{"n_layer": 18, "d_model": 576, "d_mlp": 2304, "norm": "rmsnorm", "norm_place": "pre", "attn_scale": 0.125, "bias": "none", "init_std_up": 0.0336, "init_std_down": 0.0, "optimizer": "soap_variant", "lr": 0.00207, "beta1": 0.95, "decay_shape": "linear", "dataset": "wikipedia_en"}
Each number is 128 + 24 x the weight over its row's rms, rounded and kept within 0 to 255. Layers, rows and columns count from 0. Numbers have three digits each. The size before them is the row's rms in percent of the matrix's.

# layer 12 MLP down (transposed), 2304x576, rms 0.0936, rows 698-747, columns 128-191
108:125102134125147115113125149133126129110119138086155107141108129118120150147110144129135093162147130107119142096122094177145155145104172138148119113109088125107147104129118105144159106118118162
097:137110086128144086119153146115156189120107083156129143161148123155117127152128116110129091161119129119156129177094112090114105129135120109150132110135097129173086119122150139133150145120088092
096:136104143099139140112127091139120134152105142110133119126154125139143130130108145118150147148156112132143164092109123133131128114154138130080096161141128084094097121136133177103112152139103118
091:113110115116152136106160132146141110095103131137157162122118156114138121105099155149076120142091113108165143132167115131133137159150132100124075157165120103110137141123154147131122091139127153
089:114119119096116121135150090163105110110125076109141111180136140112138107115136149096158140168089127094129144150087155119121106155121132175116146133159078105145133085179111123116115148111156141
095:128136135127119142185151115080128132127164158126164139180124112137153130103179160140136126132095149096114114109126119103139125104117141161113159135136104103145109170097135138150120152125155088
103:107098132131162124128165143155169137132097141126144112079130107119126160159204138165110098142174109131110112097152171130110109143161140131087123128117141122134104193133105137157111122134092137
093:129142162138133135126129093091132141164163152076104146125116177133129133111093131128148160165096132108163187138152127102163156143133147137133139082160155161156126160122141156136119149152164101
104:153135144149093152178146097133123152079132127147091191121136114130124082105112157102136105178136124144137169101108134138130134124114172166123141141111061123147113121119122100180116141099136151
104:111128144120199122092182116137092111169156131159139138003112138114137131095144153114095138108100156121099129107117175096134121120134145161136114128055146106126130155155173156136103180094151088
096:096136171123124154124156116179141128112101093118137115152151153112174120144121139119103092153182096140159138113134102111118122105150108145138116070129104138116099116141116127105095127075096130
100:116104162151124139140147104182164176126125122161114117122152127131197114117097122133161104117135126115109131113155125114155100159145124117107124131124131132130160147133108116117054134176119135
096:107114104126134126123127095107121093143126133104150141142100154140123100134157113135107162171138128178125114150125148152099159149126093169159129131107148137126096118124138145134143116132135141
097:126119145097134127106132145112120091108136145132107129130114139109159173102138148162117116180160096126133157144171131084147161153139091136118116113118135140161119133125127140162132159072113103
096:149080103102132132111138128158164113156157167123123133129156159116151146135137187136110121161100144120120119128092135090109130139136098116143132126111149090107085099073104136127136130136101120
095:097160161129097084115096170113108171120122131129158157115152130150104145124076122099112139151136129088111118160122123106149166130162147142125138131099103139125135164129129136132117110124166171
106:145182149122151141102135127106099128157109172115117122132145121122107142091131136124101146124124097087151140111154122148151121142132147132148168140153153146127150088125081107163115145152113175
100:108164184124165119153152122128126127114150111113112113114123121120152091186135109137201118116146147117142145127132118171094143142117146154096110122118118147118127121101147153169110162155170124
107:134151111089148122112127157150156184097099163129128131142121126151139125130113121116139117137142157145172122122137125111138148128158132128195094127108065124112145103075115120166178106105155143
097:122107179144096130108138148165093115142098134131132166087100101143091123131134099102063113130118151097124146103123139078106119150117111133116123179123170117121142141121114139126161160085117105
105:128122105113082119146117103108164134128164124118151143149129183145158129120121111122123125157098109145136154106143133110147134127151113109118146130164124105129101157138108113137125077162074100
099:144143121134143085127132176085113169127138107140144106105106126134090132124149143145130146141108089133131089111105130123124134125123109125156132101082118151118105132102115123177154084150056157
096:125120130121111136117144139130154101124138089106122134121148129135160139128126123163120104176148130147166113156129125079138137117130132148127171141134148134156155137122112145116165109152126141
097:113159135123080142148100153142159146176126117142130135132163127108136132170092132122143147153122118125125144144136111157134139127140127138109135131093097110137156135094154137104142120109092129
102:113098138056094124074139163150114129116141116164122154109153136150105118159132135144125171134102137160124174154104169115134153098164129166084156129122147119135175126149116160154109127108120132
096:126108136059132139122082095105131147136084105104134143086163123132087158135149116110127140132150088166072105085127097146173082135159165148125069124139108109112091117131087125072141137109166114
099:117095120088103162094080137111117129100101165102112133146125113119149178162152117088170134134174123148110127134093130106126085130127112141113124095112133149141113123099097115140186117175145068
097:139153128140063081159141152119076109134161115151071112110091165077123165138146130134159106145143108072110126077058102108152149126155127128132110130120114124127141147101125116133162102146116172
103:137161112124137133092111132140139137133190119175122133173055166160139125129080136117129120141116088162130073103121160079139148132115135155122067148107162143113128118136092137136142121108104166
109:149088081091135099100134147143141188168148121130153132103135157115147113104156140124145146142143104127130168140154121112140136146103132154133073138147132090158125109122138113107148088150114100
089:111150123126154105136157127133162141104148132119123105095190106111168141135086149109128078138132132181105138064168129101126122107153133095115140145111154095110109128118142136082104101105110124
100:094139108083156143171153107128109107140155165162100108144117161134126154097168118089115155131152144119109141175108163095155109175097129119158143115103132162112126148139138117108158163089141083
099:110111171117098159162114127139145085101108107165115159118119075083142097128111129130138117125102181135096150163096096100145153100120149120148132138086154146122135106108154144153140149090174146
103:134144136147165142157168105152147101136127151167089115089140156131120141115139081143154112125120107122107118137120137101174134116123143108159140154119113117132146134137137110121105101112110075
094:128103133094108148131102146082077174127121134133113120155134164136125138134135173114128111145149121088152122163111179126133125162138144127123148171150121086159125133149128103115135139139122134
102:104124102108116138104125124118087121159105127120160147101164125101090125161130112134100135142134097149095130153166156176111106121134142133136128162138129070104154112117114123129135147111123157
100:112130087147147141098134134093077128099154108111128138136106110144069105134151131145127111143117139162149109097093178114123158139099154177166141098120130159150143154134081125115137115145184160
113:131091141172102137075124129133138116133123112129136147121136150113169121162127136148079124165146113148086113161122161083134087141129086153148137126116156115153113135144169122126139096172142135
100:124132113132138130091144095075132124126101123130104149067151082109141090160107123167137135127159119130143144158116146138092123061143149130165158176093138124118116140140166155124161115118121110
101:105098138133073140123129102121116086116131127109116137124174124135134155163130139163119152135112170141160138125164149129120073156083161137119128170095110130112144083161109130135131127125148133
098:168115119106154130148135149152160163115130114136128145153136120137112142124108070092122125131132121127168130102163120141116118142115136150129108142110171116091083118090109097130128095099096138
100:095144139114149147141135134128119097105098082142138080145111093114139107131143145149152146135107155118123138132147154117116119121143131158112114100154167105137103113123135095131166090125063117
098:083146153093114158141123098140128141115166127121141107131117111112124141097104091153127133160152133140127106127115144143113097128111105062124084083125154129135138135103107120104134095091135094
101:100130095130142084115115175128148160170105096129165159117151122109132111147147064146162151122115143121133110147164111074108090132176050128121128095162093109140093148133133154173140103130126124
091:142087065164163098139096130139119133130121115134089083108150141124123172118128114122137092094141135078151124146150100174162134149141152159083074125115178086129168130172122129093123106155110111
095:104124166119120105086135130149111113067122127085198125157122084135064155170090167122116132150117146127101115162105118121131158128108106120123136140108113144146136095127083169107107129164141163
103:101134146138151115160097125116065155136145133088111092143150112085096149141122105149111127125118119124135050117155171150164150093103176109116105097093130199117125102124164125136156123153151131
098:122123090104117154106144106125095146138096121152123124088150102154116129114150127130143101135150101180128147118142187144159093125153134150128133136130108171100133139138112126124108094138134109
099:122088147101099109076148132112110142153107083088167141123150159153155110158107153131117109103146120104111142126105157143148143141115114116124145121081105113109141141173133135157138097164119126
104:134097131105145121106064084124144096136143160127116143145131141143141120118128117133132123101133135147112149108164118137086125132113101158094152132065140099146096110133125111126109138062115140
# layer 12 MLP up, 2304x576, rms 0.0898, rows 699-748, columns 128-191
091:135147121146161083111141127119114104132090169143164100134159107125129095121148181120101112076134150078128142175082120111111200156148120116094129132120120104132142095126128107121126147137132119
101:121150099129139131124120115187120122124159108155101101114143106129121113098125096156118115084135116163141121129139092129134128110139079095100074109143130169130154180108136112152193134144155130
100:143150144125143131106148078140128127165171141122145131113137149117145125156154119098123105093139180158134136147131148162134102119160159145144153114155114128156161126143141156101120099136087192
097:093165135126158143099105080147131134149120147117125141112127121152083144118097096133127120143133125149088147117151181090108113132119097095121111096110167147123116153118147178171071123112107132
101:112120083117159091133108088145159147130135105111110153140095091117125130117114131117121104118104137134096135127129094161079103114134141114078106136112141139120102136129133167119124112071116116
098:154123150126120138108122126120101137103141131131131103130135117109066166111143128101110149149067137126108180118107105113124161145166114132060093139101137112169118130081147128115142137111152115
095:095142130103143106148140130143129175116157083106101135134092143129159161111120095131121163153116151185102120094149133137083137139148131126150130126142084124106178140119149185135143159082091159
099:147152154116105075146134156131156166117123114153146162110151181152127132107118114122119075126123142125108112153091113169141115144115175152116152156112117120127104088102166066135111137125092159
100:100162144113172159132132158152161175111154142134131132072136147144121126158110150131084148160099215143126132143124097124151146121123110142149087146105132129107136143107176155141112133113127137
096:142141129106166158163132156178115162163089147155116151129125123125140137169127115073147163120075104120150150094092116114085146139120121101164122159148125155149121126106125136149109163109183157
097:136164181127136125163087105124096156123105117159120149141091112176126165107185131119133103131107128118133174162140132152151134146120099096135133150142139166159143188104131133137113143109127136
104:120118090127145122113131125101103120095093125103134138131118165149130126090167104120094131170102171115126109174131157151083126110127164127140160133111127085159108151080087150127108153100105111
096:125079074159150082081133145138106111133095088104098130121135179113124123126127087116147183143108129142133133123148136152146113099123067148094131131128136091106144158078112169149130113127099126
095:144132158094123083164133130089156155121107135122141121148105130082159163145125167151108126136145103176147084143097133123119147147119166154185115141144133114123113124094170132125123115129116136
091:089143130132115106130150114126070090113165113131126121139150100149108111131172072129134092126142125088140125112093106120089144094107124183093147106139133078166148083158101114139095120144127138
101:106112149154150118135175141133122083188128092174118124125125112104097115098169103122121133131114116133092209101097126108126129139113085135170168089154167115141096140150114160103123143156080121
094:101093115125171114150136171128142154084119155141119157128136175112115113091139140143131129126135137112127133126127093097134157086096103101152151149120143103092144112154113161147117111170175096
098:122078096149127183100136154154167131129136172096155135138131124133147116071140138183115116129135164136147126153160150096135092125118135125153087138104150113100163109106129096146155137106140153
093:138143143140146165113144113114127091098152137122139132169094142118161124180120125142109095164115135121107130115111121119104140107070158107129154114118121130167151138158140154118126090133125140
105:153155161129117066119128137163109147099178097160155073083123154095151146124124139129111113125170085141133147164175127143132091117152086160159137145138161088161135132148099154081109155132086101
097:139143159139143151144112127132108137159132149127193151132152186105106115134167113096121167082127172144155159131147086138138119158152121111108140130176154138113139155113114123122121150081151150
099:124085126165104126135122130136142144129106067071124137100140138096080129133155088146148153124105145139151120155101141158117114107145092128133110058105101125160123132068156122106130103182095135
111:135142098084162176102150073126139122153121136146047129142088141154102123143121135140115189140125156142142142104128160125099119136139161154088111114124125157125125115096145114122116121141101124
104:139117091103156109122133100152174129166132106140126119145128152143133120116122139128173169139064175107078122136095121099139145114142145103123170106124144122089134122134133138138132115134163143
095:109123124136052118119109123120128123110120155131128116062137122134155132128157132078139105164168123131134096114160118134106145126162126086127121109094151154112129135154108123128132158104129079
101:093119137097155178110105130130107169140138157143092150173103113161116132100144106106158157146139110135114127145104128126104123122127095114135127051093135174163153169098087155111144065148147131
098:160107148183125166114123099082129152141091113124102143086092115147133130164121145132111125164127109150175100152117130130183146112101109117135139120092121136126115144130123120128155137088105110
112:100131073123145120120140118167159117119154150128107150149138106137136110088150132119119107111153147149100118107116130132092107106108150133112172141139152176103083128137109164150122138155124182
107:094117107145148079163175112134099139120112129149112097110141172102114115123160129112142093114106151132092205097104158154144131132127194115100161101111118148116107143113136137119129099144135140
096:141112142115131096133126137172077133134131132155137129148132129115130167122180134137121100165107144155118081132145153143074124112177171151120137124113144115139153126118132101109107104136115118
099:087120116138122143131144156161144103057148173097159152126114132117099130142138147151112146163078126149136120128157137124097121121113136096145137088161090106110165162151146114140162144112129107
095:125125162117109151134102095127112045181191126166105141146097102154125098126128157136072121131130140173111156104115128158126164131122136110121126080137119083164110124140155118098194132098149115
097:200128138111110121142140111133132141146163107125116109110120136123116143127127165114170088126114137140092107072124118120142147168133140107064071142143126110114136149111177093126095100161147118
095:141100133098161098111111149094160128127123131124143148146117141129116124141162107107079146049116098124142125144100131092121134161115114118146109100174145123164090123080108125130108066094141137
104:129150154152134160142135121090088136089146111127179139104148099139160092142151148110138132166131046166087142118152170139114158146112136144128140156125160141148161113124143104124131109131113096
105:113144133105140149069145098138094123135106141127156093112124152113156086088152144102088152113087143120084131105178129091108118147137159106113121075118120152167163114140147116140135111142129186
117:101136169137117137175150133127145146082101110143128125164150104124145094130128151122132148119179137126131134096115126116112138133108145117167147174133108129120155186114111125140105097102149136
108:109135099110101131127160120091196094104074173164113178111119130128125100153098128108144094122108140109162096111112131130120157096096074128140123158104138145148125106087106150145155161145149110
097:101133143154136164156143122081134134131129098090165109149091139102163128135128137118109138160124130114108155150148140112103067123120118112104137148140093127118136182151123093114079143136138105
091:112098128176182129134101136143126144087056119136150112112099162162096109142131107139136068128153101173166118101093099104110168147115150113102146118117128110118155150183129114145150147094155110
103:120165127143138131117136114095138099114165146139136124145090095163112123144156104122126171131157140157111058112135135147111124129152144108160104107064126117160128145094108096081148150169118099
097:119110116137137114133184124120109100141150076132118156107094128114177100128118125138170162102114128083178139100112122127126087147093137129116109136122118170133129117117132138138120100121121126
095:106176111141174094108133140148159138157104095167084117098091183123122120126169140123114109134143159147127128146136112112122116127142114128129136107121158114140149157088130097158147189150141146
097:124178123118090116119096171118152155139149148165123112108111123135067135127134135108147117104073143157094122098148126134167144149065116128114146168144133147128124148154128141138137146165135134
098:141112140105137097111123096142135120168129131167131139111087053156169131116148152133108142111144128125126134130116143118102117109114123126187093155128094118101087151109127095135069102132121116
098:111137139111182121154126106130116107111087174115106148133093112138118176122105139175066129088135110126106146147135145132120096117133142125116115193153159162113152130117144141113143154132119117
096:109122164107127140117083115143113126116117127086154133109145154173078156112138110101139152112114164159144116132116137128101124129131102117080142143112115128141116106124127124142156121110122147
096:148124118120081151119105151099122133159118103118156097108145156129144116099124141120115093145145133084113143153090121127105093098143161095133142090090158102142109129164127091133151127179139108
100:140125131113145149164122154147118154130121115140151106107139141118118109149128090116106144121137181141098123128093198107110118148123121136172157130118087117142123150133107143152079141085138106
099:153153118135082143087122110134103109159116140104166120136108131138129120084108096125106147092097142167158101146101132107132134140098086118153148133149108145106133142125121133107121126164080160